config = dict(
    n_layer=15,
    d_model=96,
    n_head=3,
    n_kv_head=3,
    head_dim=32,
    d_mlp=512,
    vocab_size=8192,
    activation='squared_leaky_relu',
    norm='rmsnorm',
    norm_place='pre',
    norm_eps=1e-06,
    positions='rope',
    rope_base=10000.0,
    rope_fraction=1.0,
    qk_norm=True,
    attn_scale=0.416,
    bias='none',
    tie_embeddings='early',
    parallel_block=False,
    extras=['some layers without attention', 'local attention windows', 'shifted keys', 'value embeddings', 'hashed n-gram embeddings', 'a smear gate', 'learned residual scales', 'capped logits'],
    init='orth',
    init_std_qkv=0.027,
    init_std_o=0.00493,
    init_std_up=0.027,
    init_std_down=0.00493,
    optimizer='adam_variant',
    lr=0.00282,
    lr_mult_qkv=0.4,
    lr_mult_o=1.41,
    beta1=0.95,
    beta2=0.98,
    lr_head=0.0117,
    warmup_steps=334,
    schedule='wsd',
    decay_fraction=0.911,
    decay_shape='linear',
    final_lr_fraction=0.1,
    batch_tokens=8192,
    seq_len=512,
    doc_mask=True,
    train_tokens=86700000,
    steps=10584,
    dataset='wikipedia_en',
)
Each number is 128 + 32 x the weight over its row's rms, rounded and kept within 0 to 255. Layers, rows and columns count from 0. Numbers have three digits each. The size before them is the row's rms in percent of the matrix's.

# layer 9 attention query, 96x96, rms 0.0556, rows 63-95, columns 0-95
131:114129149124165183180142130131080141098195117108124092140106090071122106114112050091151147144078104099141122144101121113167157096124167128114117192150155141070137135094145187094146140170139055162160144120081117143138066202132141121167135150108120097130116207146118120080124064120156117129
078:114214128111175162124158114112139153131126157078111130163137158098138132161099129079131173157136177121161159105128145163118083111121084159136156161117145140089106177143154100125112145117118114076153162138116199120107089135097140130098060129181144174064103167086148103096160114170209197092
103:157142116058129110125131166144176162145181118150119100097093172170107129115122118120093161105174125155119058108096085001186082145130120156138172121130124208123136117190146119101110163143140126118169134187118093113166143109137144121098165090146125157122119077162116136165179116124100139115
071:118061116065120102136117104183138132122182090106123123084109103068191156129160171150097163150112070125122138112076083109141117137093083138129115054135180114108176147180138203140105127198154138125171187149160123107133081108126120141085140088118138095114104134152118093152120082149160136165
073:082137130082211136109040159195114147121133176124158085119116137173153087119118148087093132162163101112119136111143166091130156094134120096118137125117143188109075152119130085114120139113146094126087106205114099082124081119124136060110161121109129195133156083085125108123123149122073094187
070:137192079172121096086107119107125101173150117117146098178172066109108140149085133131082104164109177137100175164175141180145105139154120118151100136072137157192130164132103192097082118108145117089112120110153161108042100148105072151099139186136129125101155136128081106086095086127131155092
091:153145119119149131119190117113131144152117143079089150124133141090104145124138084096129144152092151113120100138091126121108110129120104087123153114185095120149120060145100172157172125061127197152088109132073112193133153147173123131120094104133071138190085142120110201169135070134157191041
087:100108074161164105165108148084161138081113164092174142104184110119164127104150151136146157184093181105088190209161116194138132126147112074116110126109126132124176169108120174149168084094080099145123132155158160127096100137120094107135097170047112126127156158132138092167114083160166129144
097:142175141125136100118169123141134085179153118112098123113090156134097162136112042133077092096159161133174074115104123105129041153150161147119119129112092068121103064109053140131120136126098178173148130112102157177173184130095165126176119117140103165155080081163130127112147121103100186123
149:146115127140084147172242118095109139119116123091096137127133101093140130136199124108126139113061128124168133128090115149143109111126160136093129128163100094149124121114092145193186150100125161124078158114101145153115101123116136162104054100095080130147123192125130225128154098137210160113
110:127161143072125211106125123163073125135136130155172140129131133105119099152131123172120144084150077098125105094143137151093177138130127143197110140103166153084176149141177077086082106200144101132113130140134112135099112116085190164163189093117112105055143117103150048128116174128113095165
101:110110112104131123162135158163126091141175170146148122049129164156100155107151121103157109091129084125128103146115085028117111066093122113126180130171137169114163133177132148105114151171091115143126164118123064147169155115124174095073180145149061135133126125155124161188193119085090129092
095:115084098123155182141098155150151128160131129084142098097104113187144159180127115154098144133168125102086154098119139182114111155122119160156129108093173168109116102117149135189154068121156154142140107172158118087194168136093124181128133130111150094116162082119226164140123147207079110190
089:157162121102162143154074124121138099139143120152070091104128077104073148144090169107071135106194123124129106099166130138125089148161103178152109204078098098118129136195112153098113145098157121154169126116134165086115199128170144167176152105131158119170139123109096042112131123106082164179
069:105129098117100120121097093135190106102119078205132158145121093158115050132110183105173107102181090122124122071219144113160144179131143171104152101119148171107120138193159100091109123122126181103130122126175109100137127126122170072122161130163138125140065131117079149082132177114079121123
103:178100143112115175143181174168108166128174151091161107125162212132128167167153080166077115117074113123139128084064083178110136105101134147193137099145128131141146132086123147177157076141147115094126154134184103161168115143113117127155109151123135074109165095107204144159128127158179093127
108:120142097121155157094089113133113115110123112138164131143151099102127103140114158162118189117138174089076181110160139202184163157132079112187096162073186144125163180124159119114127086159125103120142101149170162094107139150120138178157150112130184113090148129129146054140063137143103130222
053:172138114096097104137109088164175118107167193136120176123087116178055080169127143094135091145154145091116063159180106045117106157153105176108189105112112154078125125176069121130123131128141142153134137107120113096134175137135121088125195164122146125161094133168081150181161097104105143136
102:154139136126135120176099137133135148133119149091070122124111137065101132112116120126126133158118137192124109172101123127157090154155178077099128173173067064155098090127119112127097165092131134093136112102121167109062121085175091143131063088090144208174087154138076145092170135088196153111
124:128163079174205145136130117147132180095088120091131166122182086147133183144131118136088157107112202145086190130113133173104155136109134084118154118077140100152157165102153121156171100074112090122116144170117120089032109146106114150155143155118120139122136157127169116179055134182137104151
128:147159110110141098118108160202199150148150169176161151104071129173097109116146127121137113127152141082157054132128119071177123111130085154130154086099124145101153100204093115100165120112100148122158195131111060116181155139127167063103168133164124120148123097112112121143184173125084151156
126:112067137186121176146171097078067083123071078103141116112163119087115130122144142166149172174099152141104185122101178183040159096154128139117112166146116100131097112094116143096159115094116091138067079111118136126179121165135095169161052141120104083137112147118142151121118136120175137111
067:088140148192182121090064104156115087129124055149111139189148133121190133139077162182108163141128085164136204147156192130123139171074097167114127118093150103153163132128101146132132114158122119132117106137142122048075117155181104187115172124125136133106118126111149087115077174125109091129
102:173185107103097155113148130154166148167135126116157139095085118141086119184114102107072147158132150086201056078103121119178143143144183142128114110132077218070149153161089111169135140116139200110116131184119124101166124106101130053105131098144150126161113125128093124172126081138152119129
137:114101142131142103150080148175136167108176101099126152119137203149129149163131113154127129160171144203152167118112161121160061180142168178111106081112138163148157125142114122127149143134112231084126097167176095127158117128179106167110098133153176108118105069203147177160142137135134091121
111:076081109131120096110181121108086110123106073119116162142211108083148164084101144112120114073113108137088162124149136146181165109088138101156100178144166126190119153110180150169114123186128118142137140153108202136089125214141071151101151118174105113087135123141083129115085123173141121095
091:131150130150155163103168161097135103069096183166172168129142139122144097075146147082210123104119088129123179142163126122079135076109119135090163100143117165100092147077160121138150146079101135145130135128104103124087113168116130105003060101100096106114182174104139133120144098129120135144
119:136122152134072144209075166117114148141145111076113131125164153157152138169112148105110121063144072171096139099116079097117041138138138122089161156149111181148085133133144060142113115148138148086160131161200157145152167108116113150163160130142140082100106119146176163088128099140162093054
070:148122139134111165117195129117153095130113092136115128179163098138080078159117155115190102124131123136148083112143087186115170110165128193150117145107033112130147146136121149146107110109118161190093104052125179150174131099114170110138101167084139106166051170124097113160182146145148150099
065:165215099118098148104128149139147183150139192177106116111140163157171163111111093119118115194105118127185159114079098186124137160119114122160157133085137057118157131145113135121179103116124162163166133072107104132104109154098182104086089149123149213166147100131124089179169113150141162119
136:129061162117080112153187140109108125167122106096054115140166119071149198106160155103153130157109128124133104094137160142114066154141124182095158146134117116146098086151094159145198175104133184102131099159109178110151114136164114151098059123087134124137139136087100189125127088078190158132
066:101094099158078159129127109077089174100101153137148142102143153094195093104160130089130140205096139086115195176127137183118118131140112101106153149107108145148136172122140130111171117134137109136075078096140113140115042137124070159114067085141111159082144139155148133149111091131203172079
097:115121098200120166112147141132114158106084139155156123160114112080217127150144168174140154171102130107112161177143151188158141112135109091121132140119131090206179170111138135132152091137119105112120091132121162121026062112169114133103093108073113123079156168099143116179099134169167128131